config.yaml
n_kv_head: 8
head_dim: 32
norm_eps: 1e-05
tie_embeddings: false
init_std_qkv: 0.0442
init_mimetic: 0.7
lr: 0.00741
decay_fraction: 0.3
Each number is 500 + 25 x the weight over its row's rms, rounded and kept within 0 to 999. Layers, rows and columns count from 0. Numbers have three digits each. The size before them is the row's rms in percent of the matrix's.

# layer 5 MLP gate, 320x128, rms 0.331, rows 58-94, columns 0-127
107:529479464533518550468555534518466493494522494473508527535538514498444493485489497479483511505536481508508494533540493476544496498516497502480452533510463469479498516520504490483533501499484524527486546493472511520498469493498491460551468492506532506505507491516514475543495510490513531470509528494453487455463506512513507501489519501525461468492515457530487497532544451550494498535501
089:476483492508514470505514543534499509514474505505488456485524479541539518544490499513493548525506509484522484517514485510508486498468479464504504526537514496482484524507489525450456520461480496511520485487480480453496510523513488501471488478543467555440525558506488494548498513521500524516505472515528480528456480533463474500528473512488501510523521531526483476538498518426501483498479
104:503531522494523469516481507513505501480499472466478456499555471478538529548525535506546524503539562507487514497520494522504501557520521531510485506548488524505502497480473487532534485496518517500513509485520533443500500463505506504482491528495476486494510484507503498516495520471554523440506528479531456510482492481469479494483468470488445520523493484460528507463463481492470535515503
102:481486437502489540518486551509517522497496501531488515475481475545523547510481483524472490507490474481488469498495498517492506539510435471499508497477507478514500517519505524535550555471472479520438463481496550471499475519501511487456454501466443483502496467510508512507487489500483466494488532463548512506514520533495491534489500499519513500514500497532526533505492445504492518498463
107:473473533503447500486482503511481561531493465474503514481484464505494528464523506502488508520507499503497468513515473498537538483457519493527460501521497517534512507459486479530524531493475516489494528465494523548466507508463479499516482470497466519513515524489537513463515465508481527503511516483503504519454478526440519501516551530535532454510502476500494531500528508528442514504445
091:445480489471430486458495533536467466510498505437520504492482476511502501488510503482514503508474511488438525547488470508520498492467504486502471537538476507526488520518469462494488495498511516524508489496500468523485484482491483465469517467513547528468492540495516513477491525463501505494509531515518498475457475527428512487510458516510492457535500526516527514518453508477515497487487
095:508490478484498517586473522510507532541479552506518535516531475534533501487495522472543510492527489518461518501467468472517506459503482482444502490490535482531527472527482499474507480522469514482521496529500503514499534491492519503494500544562505474505502457479487522465477535452514506488508538536495518506532502501470472514473526527495463510516501470467493522504531483531514539522495
105:452494441492464474476506452531500503501520529462501540540498543532484518511476502489490516494458486514496469500466490489476497507484535497535539503516525477458510512491477531520480456485522523480499510522484463515505529526465501553493488517514511478467502510475444515508493479461548474519494548497484494489499531506478525537542464501499499487495533498497504513525528510487451472532550
093:482508505465450511512531511503453479447503533472515482470487491443508501454519500550528530504481471512497473511501491474496497505507498484486503505512541529494511508506508502505481505490512477479434504486459519476514504471481459481502521525477499505456497464483539520516528471512501490471531444456457520537493476505466482492502515483490515509446509495473476496498456508434487537501456
096:520501511485514538477493480526459477521428467495496471518498491520499502500507537480492478467512496459489492481504533515520491506491498465498494515477570492481507515528512499560534464451477535525501465499494499502453471519489461484487483477543502478498502536530461500536501488489475544457532440517485469539497510500467443539488487455498516509493493480506489501490508502533482514509503
103:494518543521476513542484533483491487508490477523515533515462455475517498512506495484501522486466515456520482523488483500477511483464459511505517520533486459492497454506466499473492475548521498502506475497485503492497471418532465447531515509493489462457517500504492532459510510446491528459516484494538520488521521495472517468501534464499487499486471493543524515522532544505486464518491
107:464506477474486517454520516534495478525499550528467476517492468491495525508519487553471459514456525498498490486504465511495520527482507503515495527490494561497503517528519482528512537502510508471504495515504498488524509475537502482456481528455523517475498466552423512536498518524487485523489514506505496531469525473442477547517509514527455525478503500455477458487509503506497504467500
092:476525512514489437516480504536482493498477459477497472480514472497514513501534481538535486490468531464509522495523522439490499516432527482528475499460523494464475474521520473500462488505443506548524491495480503506543470469489476520465442512480495488462542468511483523503499516507508461497505525507467485501493485534472496477516499518524491458491523525492485496517476533491492461502459
093:501492475495471509505496488508501484494495497503468489478486481519493520496534499491442515490492498521496531468486443507473511482487514496451482497527522504507530527512506462556507498488526484534467476487527433546454499484511528539507449500485450494448481452465512508506476482515477496463467532492508492455530469541492514503477494505516477481479568491521491519468497525501456478501523
104:508478517511478484487514481518504525552479510501492521496492481481480513498515545467501503490491482493479518523510481502525495486508520528467499412525477482530473497466505450564489524479494498509482498517526514503493529460532494500471440513520513445467502443461473487503506473461476510531460547468510490511534508479487444532534490485502486526533485502517487494485536505525484524491488
100:533510526545477497496485506533483511536456519496518446492488466517507519506524483519504478466490548471512443502492498532490571519513494485477469453457489493509535505470480501494534519505505513470497509505503496549494473460517485508466492463473467483492500497496536485513537503497467508513509505450464510519485515515462529530551543492553522518488521515494482510514518496470533500543472
093:454471495500505471557478488521518505473481514509439491512559489508477522475535507463507522505510512476471507476500516500481503472449518486494535479450520468509502519522491503500483497497508523481498501539487491550476503511513492505504512494477497511518516564489475452511501480467487466526508488500422476519544502470520469562503513453493475478550493533528505510509539503491491502497520
090:509539466558520499493551500496455484476467513538474494509491485533470512511546486504530492536514557491506501545511458524489475530537490527509495485559500454482512483483477492518468548533514502501474540548483490491492491540455499495520506528474520506496468493473526509478461517483520487487477490489494488529502516545469496473523489518453519510477521506473488494499512509457537510490523
109:494517534507494463478471511459502478539500508471500488461492470500469490471500462480474490533521515459478498431477472465532465514488500507477491503486466535555512495476488506503524507492516509450513493479446485454466500513508512510508483521498510473507468535525533512498488493520513514484460490525482532504491537486489451493503514467491489564553496544538506483489521524481502446511521
108:502526492493486476516524522519535538523522498451515520474525496503514527489486526482495467513503544487500522527546515515513506497503513514485477523506479505546532515569484488472509505499477523505550502468477474509592531504499545483515486455513516511471558520482534541519545458526512493464494512500467470503511481493487502488549515474537480502548502506475512494502497484489500484474487
106:450522550514491488467498496489522508500513488491502553481511502476476513471492514497442478497483463492509520513484489463473509514512461537524521468502476509477462495478519540482484470490474442494535536498493526475484504514497483468472449466502515518493494542491463527504500522491498519493484515518570515510536527493477493485533514499483561534492506514504427465515518490467526479517514
088:502485495548464504472533510505503491508517501555480506492489500510518509547475527532505464487492471450492517494498513506479521498507492490495534493457519490491477471510479464451512535469484551566493520527472521508510477490509539535479518540485502489487527473522542484489499498487500499519510478501471464467480493481454480493573458506514453499480464533513501512493470547524510523496457
096:487520507503449519458472481557475488503525504497514477542461467524492507504545503484457492527493515479496487478514528498473484518485510455450539474508452514481497488510483490497506469499524484463482488483519492524484482489485511508503481505506467504523518536515526522496481494479475526458521497464591514481461519476442517527445497489508492483523515487466454477537533515514502492496508
100:507514480500473454484475521494482493557487512499482470526481515504446499523483500487488527502465526460483529529488521491545479496482503488489512484480504469512478517486522478570456521431518522516486468474496508506534529460486462471475500517504509510540506490472475522533524531527531468477529525494524498506568526511486487512490501498527499534528509445530506500504495535500459514509468
100:516538502483512490512496520495469467485512520542489523513543462507539452478516499499513523486539482516474507493530468476517487508465537470524482535539518491484530500487506496505462503509452508476489487452491547464495521437492486497529515498481507440461498533523498492473499455480527491543506535498489515470520488495524506491518493469489514486477516497476564454460467476537501509517511
101:494533521533515490495517497462504498430476493553472481545487489503506527494576575469513527521499524492497498520492479476508490521534548515530503484484531533508535507487437485494544505494482480506488503498514481491505471503442490491504531479477530466508512485472509498532486504485511528509459543524533515520470485515519475469498505498494518510485524519459547508472480500510505507481537
094:488539520517518518461482496475477496492473470506441523503550488465564514477492467520486474495493528492490478502512511518470502492509504546516543481483491492502496511510480488477545489510519479483526487506492479491516520508505508511494543467497473520529502496519457525524488475526507497466459550484556522466507539468468465465502453472536535502516517518477505577477494504537482499501517
098:502502494540455504508534507504510455465539524485551483523484473516532454465525484450505471479472524489502468475471507441499496517524522517477527469488496495494454500511520464516510503472490514474488491527532492517506498495506471550475489460532517548499537501534512500525509498469480466524504523510497493491544496450465479499508502525475482503542511493537512492496556494520522463505548
096:503486481490474521545441538512505518510540460517498535466464482498495570475472465461481511484505487444491482483532481510515528471489498497557459464534524497476513501466546447517477484497493513542487526493500474510491520469519488520466525441467487493485508494483481506521501495516510545513470526491510470542461501518495487475513551496507502524483485510485498512477479486484511522497490
104:460479469477494493501485581461510474518540521503525457511523507467483520474462528477498484520531465518469498477497477505513421491505481502513496503540487486482488504489525497509465520474514455457518510475520427499512466481541495551459492502508485499485472487505483500507506555490503515528526523487491490508472480505482486496501510495476508488548461508475508513535529505518486547502515
107:524516491517517528490463505519522528488485492484461516497492470514505484493509491475527521552499494497513480508529448487549509524491451459526491482578489457508502556473472462508539513492547549491511478481516491477479515490469488492496509510507494507541497521507560511451474491492487540516467489469518472517465487535505481458481526510511500452543477502481477494497505491482465523499500
103:491501487532451478488508496518515489478478467538501522478516532472526483499516493494488482500498497506487520521507474543476489492498483430480475501498502487483486531467522505485518487497527569527518479489463501469515494484479478508474498508464529464480467481522566501483461493468475477499456493514532459496479519515443503477498487452469506553496480476472452552509543498507485476523511
093:507508461473551539491462464535529510486444524484486478537517487542487473476527476472515555500513535502517510544517521527492488493471515512451498481506483459493490474488473498489511465485503506497495518521489517514547535459486493481514504542484469507490493508491423496517449541489515487528474511508495487479532453527471511486521511555512495480475502485516482458512528500494516485511522
087:530447549504501511526491494475461502491520502476467477494483478469498507542503503498535492512476455516507525520475534488531479483500535489464481544516473532521531539497466509494512544482478498445466522516487522535499443519515519466444478503498508494444499490490504469517531502490493488498521478498467446496491505495506462536489519491511551515507493485468510519493502518465493549452482
094:530511544526506441502501510526491553519505535495451533489483475499509474484497514555485526461493541516477535500535487477487533471500496517487450456476530497484499495459469458525551503499531525518476492526484502532501512516533487496488513506516495527499517488470514497492478546496511519480489529500493442523548525518487500522492490531535445532471495484495510486467487493517451525517481
088:484456472487490542490451508483471479526496496484499519515493496574550487470519494454510493459498482511495517489500524510442491511496574439481500468512522532469475491519500495464486475493489466492479533491491521526461474504482526519486478518494489466495493535497505498535464474473484500501493483475518443497493522469472528526526493513512520521492543506473475459507484510511514542523473
099:480526549509464504459509507495487493484500525492473501493479466500501523507531492510519489557551493522530510522501471546526509492500482555483476526519544460525518513506541470503531487492482503503487511451526486495502533500472495519489514470502543549468513523478532518554452491523515475492483475552503471503499494482484477501435457470503490503504484488545493469517470503482515512478461
# layer 5 MLP up, 320x128, rms 0.307, rows 58-93, columns 0-127
092:465473494502527547482551543513498483485481513517534476513483479477503462518567477476531453526467492550500509477533520501509516483503509511519493521459479540500507532481485511489525518501523520501465527526494481536525533516481523456477492490506502502538498507514496503510464475488489464503544483505484512479476473492510514461483551492503472514520485524499521473502518489501491510399471
094:531472489496535549529499511493553521508527515504485501512453480470461503441464531485459510448492507512516549504499491467496455510501486481472553514446511502512515481471489493512517484462499489513494481506496503510487507526524501466466524533465469488506493487454505475502469515511499517532462528497490497469526523497559526495525520477503497470457482492489515470487538482539519483451509
102:498468522465551475488505509471518513499507547469515503503477476524484482486502520510446492510489446496469509564466489481510502488471544503490481516504505521482493511485509511496510503474503545535496544503502498494449520534521485486510472479493522443503511487480509496493516500513516555501488524486478483481492544505481501490514572451487544567510520536524518466502480498527550509503522
098:532495458499517502519524447489540495511516507489444524487497465488518507535500524463483547510563516527505503503514520521493497502460512525507485479541502549512471513454484469480526464540505473458459524519522478500523473538483505502507526549482478463509525509509501486527504509471496511484504479533515496558485523506484514519515526474488474534513535561479534468502506504505465522508519
106:456481487458486489485524499497457553500492465483482535486499503455501482470521546538511494539494472526504498488495496475515506494521516523520490487518466486518521537499496530562496522523479467519502486470519471500458520529454497492492534478481450510529481519550541516492488505523508476473492507499443511515515490454537511499490473501462502476509443480497525514491514468541467516545509
097:555535467504499503520512503554486473492497531468489488459475508524483479475509479556498532506479502530504522468538501553483514504520468524452538506522496496474490513492495551542508513524516490512527496557524475506521499524523483451529526498515534435522510511469478517519472470488505509503490509512480522489497567509529492542484494488464478519497499509498533513492475480482539516526523
093:501528511463501462506478524473482535488499513504476501523549572395508498470476488502511500473469467507506492495500501515490524498511490480512440485503541516483504516495527481510460472518519511483495455499482529503514481472499505500472483514490501498495552478531543499464519485503503504476474463503524492429503436464500550471524496509485479494514495522525496511524474506487489497485495
109:526529463462485504566486478507484538517496520517489528473516484537486484504514513517490525488505552487470515587490507487514530503499522529485497536488508438489494521454516494496491521489486471514502521478495469508525506501491564512498480452495471477456487470465504481467531560498534519463505504512498481501487507474456484502460493507534488483478501501517484499476474551499487468489512
094:477505492493479467520497469481501493505501475517498501522482515505508552425519445503469524533504523479493534463478493505511457521509503536539498469455495501530455515503489532481475474493465529522503507529493501523505517501515491491497493445537528480485493484480503481491515460486499444500503514505513530521501534475541515521506483523504548451517494524576507471511550528531524514499500
100:502523473532535470507472468519527494536481507455523550494481513501471518519504495495468498522515563496496527482508457518548497456496454491524486487510444539495502509499516492491477522549500476446530543508501520506550500542503493492485486526447501474527539478497520504537473483438486492466493505495466530470495499474520502518497506477492522475490480478513524472468490485474511469485508
110:509472518549511510501500501536522481523508514461489505472512484505498487476492469519522488522487513492505501496471486482512546490550543507510498482493464480565508523486500537511481490485472544466485485528484480468502506560495506564462499476524507518494552491482511469525459492503531531525489495529478521491561501463525492444516442496477535515477465521481466508525480500505513529483493
102:515501495467524536562483503470474491515474530532518507493497490519489473481505488532498516510505428515511529488532506528490513454495485577524514535502513502502500529498476475521483488493508501533490502506455551535462480486502505517486448512467510459514480533518528511477515516493471443497448511530519523483465486501470523493511511507467518460501492494501509442509485484477501531546486
102:501491494530542494484460511516534516490492498476538511513499454508495479486499520488516480475516529463507476504554478458519530492518494485520475479514534504502523503520542508563519474510470472535526516476480496539513486467489498489531477496499527477482466496516493518521476491536472514527495495486525562460526499521557517461525483482497474556540534533524496490505464472561510515519491
091:501501524546493497524495501469469540493524464486545538529463541497532496484556562524511479531462491461539521491496495510473527510517507506476524496480498474491513478497506467429512468517548482508509446502509497493494508505503490523493514501512474514516500487471490525529494534479505537492471474506497500492513468480516459584498480505510501536448500527510471513509532503528506505470518
098:481526462509507507511509450527516469511528513506499498519493506524539507473510516513501502500518494490489537562510467480468453478525535561458488455510502500496552508484546487490491497541486509517495528484486533493508540514493498497480479524509491553460518493479479505518481540533506535487515472548485461493510539541492527516531466496510481538557505510489497528511458508524486465468487
098:515509497500506482530450512485555510538535516500490511495538510470453467521538502504511489507463495499510518466521513483526441525494525490485508499569527489530531522520504498513482547515484517493511530516494474511526521473492527546490471464507511464514499458494509478513490454512503474515472516509490570475524524483535524487502466489486512511468477503530506513548557506522499533538487
091:526484519489474502469495505468485523492485517504504524535502496542482476501532532508479531547517551516514525513500492504495497473483451501512481511511473492516493468490510437485487506537505472483526462454467520448528482505511491527498494470505569476525474468449531487503467501505489530531513508487502494493522478487533507452503514467503519486479544475505413499508485481517506536527491
090:527476521525478537504506494505484462474513476549430491526526472529488540531564492535503500472447499534470486507497508508484494491483466543508510520515491519481527481467537508449500499531521515551507498534508514543515482503491526496492517507474494485482437459455493474510477496504517451508479493475475472510474500488482470478502483497472502517529512530521464478509513508468476538491509
117:526483505507499490470520470537516467450475509521484481490507512497519480545496493477490546494437520550559504471468527500470473483522491506485539469544530433488510537548501521508489495532492498517479498550507476548517489470508519518496505489503524507506492463480527532549511532496493500505525494514554466485535511512485510517513509508482519475460500485522474475499505487558511503493486
108:577493507511461489533543510471455483486499523525470481492473548481466510508489512564491553471494501527505501484464511516472486515456505532499492484492530483484459513510457515470497483473527483481483455492508489483498496464485487539505467503542471503507508506495526545525507541491535542504516522521530498524501484478514492500458468484468507488493482522566487513507512512466530481509502
113:470491495498490513498500489506522514474498479538504492525481565514507558468484503462494499515501491504472539467509520486510493477514532446556495521463465537560455500528479488525519477503549520493479502529552512526491500501471519491481513489489480508459555506500528500514498492479524484517521464504540500505520446408493495495516479525504478503498530497487496486496497493485518534488520
094:502513496471535485525522510505523504494498520502523468529509505500524514521484546503498502495509474496493483519487459497470513516546480488533506542486475498433492514442515501471478509461498503453515489494530546492548504479522545479519511463461486498552479515487474491453486512472490505456491504529496508522518513530454494494503528492487538494469479527503467502484498508417496521466452
101:461531518468535470465521523515500466498489509459479447499495545494543467486514480487519522511525480509495503479487473477499500498524510535447537563497467498495505512507509511465488513504460529506517526521529468477476510534499511532461518490502516574505467510502490487530473487499485522520494510503517560453517519498513511549543509491521493536515489505512487557510485490500475547492507
097:485537512494510503476479470477467531562509553483521506506528505483461516539532504519533502487528499539512498529481483503541487532514485506474491457490503491462494479487500505483454477450482498508500522486506505500513477513489562501507453535491525495510496519518516507533533503518517464520501504485487498517526457486443480483502520478521469503529462515466557553478522525547505502468533
106:452516525484477546482480492523513500454512469472510480495514520516501498491499485503519501498474499528508509501478474499498509495517505479427470490466480485470541449440494529421525520468544534484504507496544506533525523495513525534527530486481451512489482495455542493520467467505485520485542489472483471511501521486503487519490481522489462527486472524487495465512530464497484502524501
099:532508523439544506526473481535459520485514479541518536513561511464510501491544501518519526462524475461549479534494509470509531506495512483501505494455465530475514484487490492491459467485541463528478488469505502555477470476487481502493502514551477502499496488515514525512526502513517514553504540500505499485516507548504487470496532493505464521515509485503521459521499485512475470459515
090:451495492492471533532481484488496532512476483435497468476488497506486552487507519471512531458497474476474529524457502512479500491483512478507446500565503509505496459530488522512508523483486540531469482543508489472502523506488490491480456519479478462452475526492453511524473512499495526533518481490500451500512512512480531515511525506503539516544528503522519515513452539467512498512530
093:551470461468443513531510474474434507505480494481477482491483532492474502512499535499509515482507489466507504520454510533510490504486542487512454479529452513536494485514493510516500481504531524536501544488526514441527483500514518453455467537538472511475520487477464514511494517508499507495497509478485527500496482501480488533526489484501475526497508522505471549449490485514464457530465
105:487550509533487492517501511515490508494498534479500495503509483482524493505479460544518474523504519516463494507516479487549532490530508516489514522557515568531505525504489504548484472522508504474529483508486508454515433527501525475475465466499520493498468511490522454496533494503504496484452528457494506527500523478426514457470469526515491534481533479450469493504510487497512500491482
105:506499475497489490515505511524484496485526500503477525470503460488518493506559551533469536477457512489515514481525493459549479502484456520478514455494528495509518511481476494557509512527479529468467522538501524526546443515491499507513515527510494536546505531510529463504486515500521487469503497507519518516484490502504497546508460511471480557508486506487573494471482534494503450494515
106:495491501482555487531503492484505454501464544511490511529482491521451480513491523495539557542507497491527528485476519536512450496498501473515503502515535490495520510512457475477491515491482490507483522541506448491544504465478514584480509471537513495519482510456489501482521539445489482505494486545526489507504518509502467483450502468506497525490510503486494460489494524539531492475532
097:528512515527466528480503541493483457492496484513488472519501493513503515541510510518487498504534547523513460506494528496469501528479471520529495506513516497489506439483499439514474527505499483517496500497483486518522464526475512534498555478489450509544482475493537432447479512479527467549522554485519458521494503517516523518482519484530507515459509444517515502501472473488491507512518
098:500511439494505527535533509493518556539448506474470505459529520516492495504471486519477468509510522498486501476545462533481495538501508544480475529494501520499509521519522519491480520501503520474518476514494528518485530492520490524527496561488491511516531494564459479494476457526463537489511472499487509468499507530546493489546493493506487447524496487525493492510471454482464520465518
083:545510466519524542472545488503455518473464508513461496508515491519476438500476545508516449478491581498495493559480493503501502492522521497460544500499491478485515452476489501516495510469468491533536520478498506524476475528483507482477493506500523494488457518520517539490515452447501507535524521522487524560508531476506509547507478482518518508506492504496504482498504507483513479516489
095:456504495464433477472501474500505447501465513509524493519501498525517467515508504485532507474496456550482539490553465501448485512479473500517523492519505505505542517515543505496495522501519522519497510436490509491504552506543524502500479512512488499454499518500464516528478520474498531536524493504504526452491489480501494505478474447496488521533484524549531482485502464450512502481528
091:504506494487504541508521501525494477488553514511505543492524465505525541525481528504475459495503497494510494504483506517539547505479511515468489529504535525480540565482508501456510470506471540509516481500469452534505510520521510462470531505499473477502485473504475480505528427471499480470501473549492458482471485519505489510469439525516503523439486497498484529530505517520478518494492
# layer 5 MLP down (transposed), 320x128, rms 0.31, rows 58-93, columns 0-127
097:453516494476463470463521505550522481500490510505506477502544443529484534486460491500524461477499476502451503497489494532480522487515524528490489481516491488474483523497486506474487448473481482518483503512494517482532546473549494479507496534475499530448495513486517510518485502501565531520476482531517501493492446494553479487491487476561516475505504554498513529531489499493481506458519
094:470481523509445496496485517463505500514454488487494444508483502529523517583520524528516560489475501491479506531466505514489543506474508516519493501530507492480504519500473518530521494537520525524527499497485503504477515535560503512503480523484541540478495509500482503522516481515506494512472472486512501506486467475476516485510490535481438514495559503513511499546441515449467530503514
102:547490545527511521506539528470473499509479496525515502488517509469495518478502529539501461541499455452535512493453468529492484500493488479494457487574499456506504474513493479517502491505516484482473485491509544542474507497524485502470456529476515477522489496509492505446520507493439496434513528494495490493533545480500495522476533535465507500515501531476511510499491477543507511472505
101:511527498509473511504510479495470518503458496472491515531523496455440508466527492512480495506526489514570524493473480516519518536513469502565508526502502518513487478508528458483471493556476453559460493508489461506525529475495521470465514489516462507506507506465491504488499502488477544497515496483509420484531498496506506482509479528514476485495541465451493479490509510482501479529474
104:526482532490491511475476529510518561497497441469554494496516476494499530475517474492486519525476532495502495484509481465469534528516493492524510516571458541506515520476491484522543483540524522487464494492532501482504506528475491494528465460483518458549490475468511501507468456532530522520497515512513499487461524510510497510526510523539529484479500531529476478510482512526487539530460
094:470491491487443451479465543531531463517444482526493500492505446529524514469546540499501513494493503497509458480498511505521492485482484481493540502510525487521521541475515500463485475507462534454501470495483497503509533503492511494495490484530475494492530500468517442522453467491565509498469509524485496504450522511494488508513476485480550480535503528506494510523499513478457477473475
093:494513494489508524514547528543521513535498481497530483491515494467499544472455499530527492510503508515477485490528514539533445498541520493545522497495518471558517492530492499515523517512506491461514493476479445539507501487495560507499515486553501514514526515475489475523468499467502464521496467468525468521473495476450504485498492453488550543495464480483499538466492475502516511502523
103:487492499520449501465538495523534498491534494498528509477502494506459527524506526448511483509483453465512434495496511551492453490530527541498480488498485542472470513521465510469533506539474470511503498497487521482488510495503456473438447510462484543476507467482534515466473520471491535486512464525540517491484506482511487492473499486516537496492500530475500509496527490536480488483509
095:487478513484499480524483506474541508486486547483488495478517499531510532457531504516488470514475466511516477453456481517497502473473498505527496486508466483453517492501477479492484534520479469456516496472487531515482518486482477487550494464490505520465496548517483487469527494493510528466518484530455489463474492494511488523485555523506511426460505523437471518501491521495435497492487
099:420493483492522487477570460485475483453497459477498507497503488480490484508519509527497498478495467542534556490552492546496494515512492516467569494558516527471482499481524496477498503496490516524511469516504510513489529462541488480491513502470515481447494500489493498502505473539483500488523527514467492536534487500519507482461496502530467469501518505489452504484483461501488533497522
095:488474506536464485496478540515525496460515482517502504504474550518506551543450452460503534468523486484545554467517514500492499482506491500497493508501494512442527485517519512465502512526542524530522486508555540503492508489460475515507476516513507454480480502511489476509484489517504482442487483469507469515508502507488506554500490493492472525515438535495520486483470544465515489497502
089:506509516522528514493543502518512489527536514466472486539499474526477520499472507498510496508472492479505535499492514518486501531498501490494533524490510476457496449528505487466506512507491501521507536528492480502498515522384498506509518485496467528493519491498499498534510477494599539518489511496506507505513562488511478493515496498431555475523472528497498498511525526488515522527508
099:504483493482483492532494521519456493520522496487501451477553482560519509529500467468529508508487493479519474501498501542498496524496525511500516526501486464526485530513444519570474479493515524502522482492518512504501468452454494437500495522472510530522493487539513512510498523519435521498494443516544456514488524470494454495478512511514470487483522534534519509508506506484510534491517
091:483496474504489497494533464519512516490523474534532495526479475534484488523524525513490473482513525512513465538548529500510512503499514515469479504524461473540526501526478493479506533456539498485459467524538458540517521526475487461483491470443533494516493476494519445533439497496456525489516541525512489453545497529452505504483498496462516475514483504507508506504505461481488494482488
101:516457468492478488488493492511513531505482455538462496485512458512499484498523431539484532484497493518489475509512486502502509451531528508482486484440510484525491500474521507523463529489539504495477537516506518498503472474544438519497513472541470488481469498535479463550515473502491462486462485532488524496482520489487485555490518487538503499524511499521532534481548483495472527512474
095:475516508481488458486537498527527532473506477471546500456514510482512523517500487484498561459508510463519527532520520504490512512511480491502477518496484523460483529496551512523479509493504509460522489505520468508512521513434501476475487501474484490462489516498517503531471478556469462512495551539529513454486473521494511500509523501497521525492533487511452577486533504502536508485467
092:517514493538480531499498464481480522473489530514473483518484437499506473517491480543491435458508495490497552462497447498551498520478456482503524530483500498498465502500497495484514531523489485487497491509478497525486524504533488477457481531504464523497495490509535505534500515515546474526473466527565473457526504530474532520468538493513536512460504497483480492481474496488536517474510
101:558497541514498515509507470513547529459538510525535525445506471517517522525527497481479484484472494563512476513497508489524469489483472457540489466469454476459502515510492537470472514550508495475534499529518532503492512440508495471518493464505481452520496478490506530520507521468514478490497491496511525500491490491501517499525519475531558460495480487492471487503507516476481541527486
114:489495473525495486499519489510498558462496480504469494523514480524502534463522516502495530514524499500500527463531515476501472464506467517515500501518506463472526545497539494488505503529533529500473489522495474524500491495428519580504502525456485551499484490467484531525500504507504494483483540512484499533431509507495508523525492569447472465498483517538478503492510504523483533511497
096:479507509547529497503490478513508478538506471503479498465544485464521492504515464492502533500520535492495520487513487539530521512557458493471507493505494501555496509596479478504466463507501501530511530492490477505521526519439521489486498518511485478533457496472495470496545464547503482461504549465497474519498508496519515498479492509438481487496513505489473511479495514465488479469503
107:495500533525527500540506538471495498475530463526521553471516448477500506501500509506468456479509509479535480501507447502438531520509455453513496468492482502458493521463493514530482488522504503524508492505489518497479479492476494471516494524503541504520504538481491549491486510504476493505529501489537489500488463483483471493527511555488538471491469569496448524496469498485515490522454
089:470456491501531514471519516506461488482498498497491515516489481483533500480517526497471507513489496538542535494529475489475483520530467490472440486531517503498459522473546491527465469482441513493528469506466530525479458530494503499451524545525510489489517492520525479490486475506511466475451517526486544505493501520499514537488538498423470489503499538499504532512511512494519530470527
094:489484494496475501503491544525472490510488518498509506482444475497484504459494476489500532500505490495510512489519522505490442510495518518506478525466527501533473499524471476540510518519501468470498474523467500521498524527417470479479480531518464456574492451518465492478524470541537470492454498501526478505467491502457522501503465497474496489542501504473478478506491517499510491557529
099:511480499532457511518540488517476479548499480470459489515529556476545484520507494514463471496479514492503465507508504497512465525518525448485525488496527499558510475468476489554489531507533480556504497504541486511544534501489515533524495521528482427542496505525508491528484478513547501517489506510522483493493475470484497510505513548513540504511472498489480502506447503485486508507475
102:506527478491460494514534502481524521537553489494513513469512458455546504485457487528521521452506467508529470514499516485488488480519493495479506547522517497482554469538517500532552541485455486473526525500493527516517504475498486504506466502530519497476487490512475499438488494517505462441510505525473492496487500472515448492493496497532517487532484497521503466459485448511539492502524
101:521425514514519520474506513473505479502495487514488497469519539487493462486507531544484492481489586475480492496546473502493523507477521513528529489499493478481511507480508489495514507516584494496513472520488476485518542461467527503478490475553449523503521519500505507523567484515465507513483514497524496503513486474495499558510546514470529494508499476504488497469542488496495525473498
092:492512475500510550491501505514491506515495486487481533502510515490500498486462486544489537463526476495535516493498519494477562467533505479499510498539531516517506533473496492488491524557535507445500494491539493521523535497504518481492465525521501507488508496534471510518497583531507510516514548488526553502484510488505468472505487472433488496513510502564528543484477550525502504523502
105:517513518522493497505537516482502493516477495530525503495506528461532560515492511508485493497440532523502516487484461486480558480510567481522528501478512520458500514499507517486510480474533525516518530511487471492483465465470493495484494540500481494513513535469473498502467505484534508515496502523467565542467481530521473506514490524477487474460471543505551508463489477531544486536526
096:460507495499531503541510473474490511523536523459516522520477501511548483510522563507501516516540489469520511478499514503492544493519496550492541467479519497533503458529499502496497530512489552478502481539514512522479534483560506500472512526476492492501488514483511507480463495492542507532495463529516505528500452544492508484525489527455452501467452472516496511481457507517463536496501
099:466496512473490549521502448500472497535446482530505501500508481471516490521545456536447501481498466484510512483500475481507547501521513516502486500507501478501489502518485504488546514483527524517473523510493498504483492498467500437521536519495512531477490534456500469497504530516550543489493501495494501490562547526504542475517489488529494504524480497548530456466503495503460475446491
104:486502443518502472552497469489518487483495486548495477479495516497458482531541503562512463474487510506539482491521488540506458533519508479451498495497559497517473489506483531503509484493470508460552490486492476488506530483528516476497489478496487536529505497491484531444493535486423493481534488512482512513507480532527490472484460500541529502526498491519481511525489524471527506525505
103:521534480473489477484457511501508480490523492504499514531498512555525512492489513485491477515485515513495505491489544524492491483480501490535531483426512465512498496488472507501596548534478458515504484483433502473518516552489475489515495534478513543508472491504498496499519477490548464501495513489492497519502515480488513535469537514524538490498491478541506541470469473516479452498498
096:534511459532480496457488461488469511503517508499507507506499510496530535474505514529521536540514502468530492504512477486492489495436478488560529523518524484472496488547478476502494442531509476485480497505524489489482488516527565470474488469466514473491494529489532499471504513480475453486476519508461501508497507473484455503523504504488483499475480477534513471483493558544533476520557
091:457510572468479468510512531511488508539479485513512499492484508500513478507512490435529529527534493538488485481521498550514499470517472518478479541506481537516476494476470510487505491489498473460518456495475448507507521498508472510513484518454551485478509501512488503490467517515502468485502471529482494458538496497502495486548521534482515491507499461493461499472451494509522557447510
095:467474505480529499509524512540512492525501469476513512474547499513479491503508465519465492498490522480512511442466516496497461531490483489504485514506513493575464487499532465543507528510500506464519473499529546535517537525529492507521460517509531467509493524546507499487511439508494471469490519494480514481460478515497505497480503508563524509495552493504504503439508544516487526485541
092:496539513510499494523468500558521489528484483504486509500479495459475525528516517474485501503533534526505511475492509496565484497504452484506501504528505545528508455484498488500494478528505495504483512501515527493481521523467464528471470522539471501466488505567434487482520500455488485459508492569527525478461512481511513480506518494493535526548514535461494538461512489507499500504469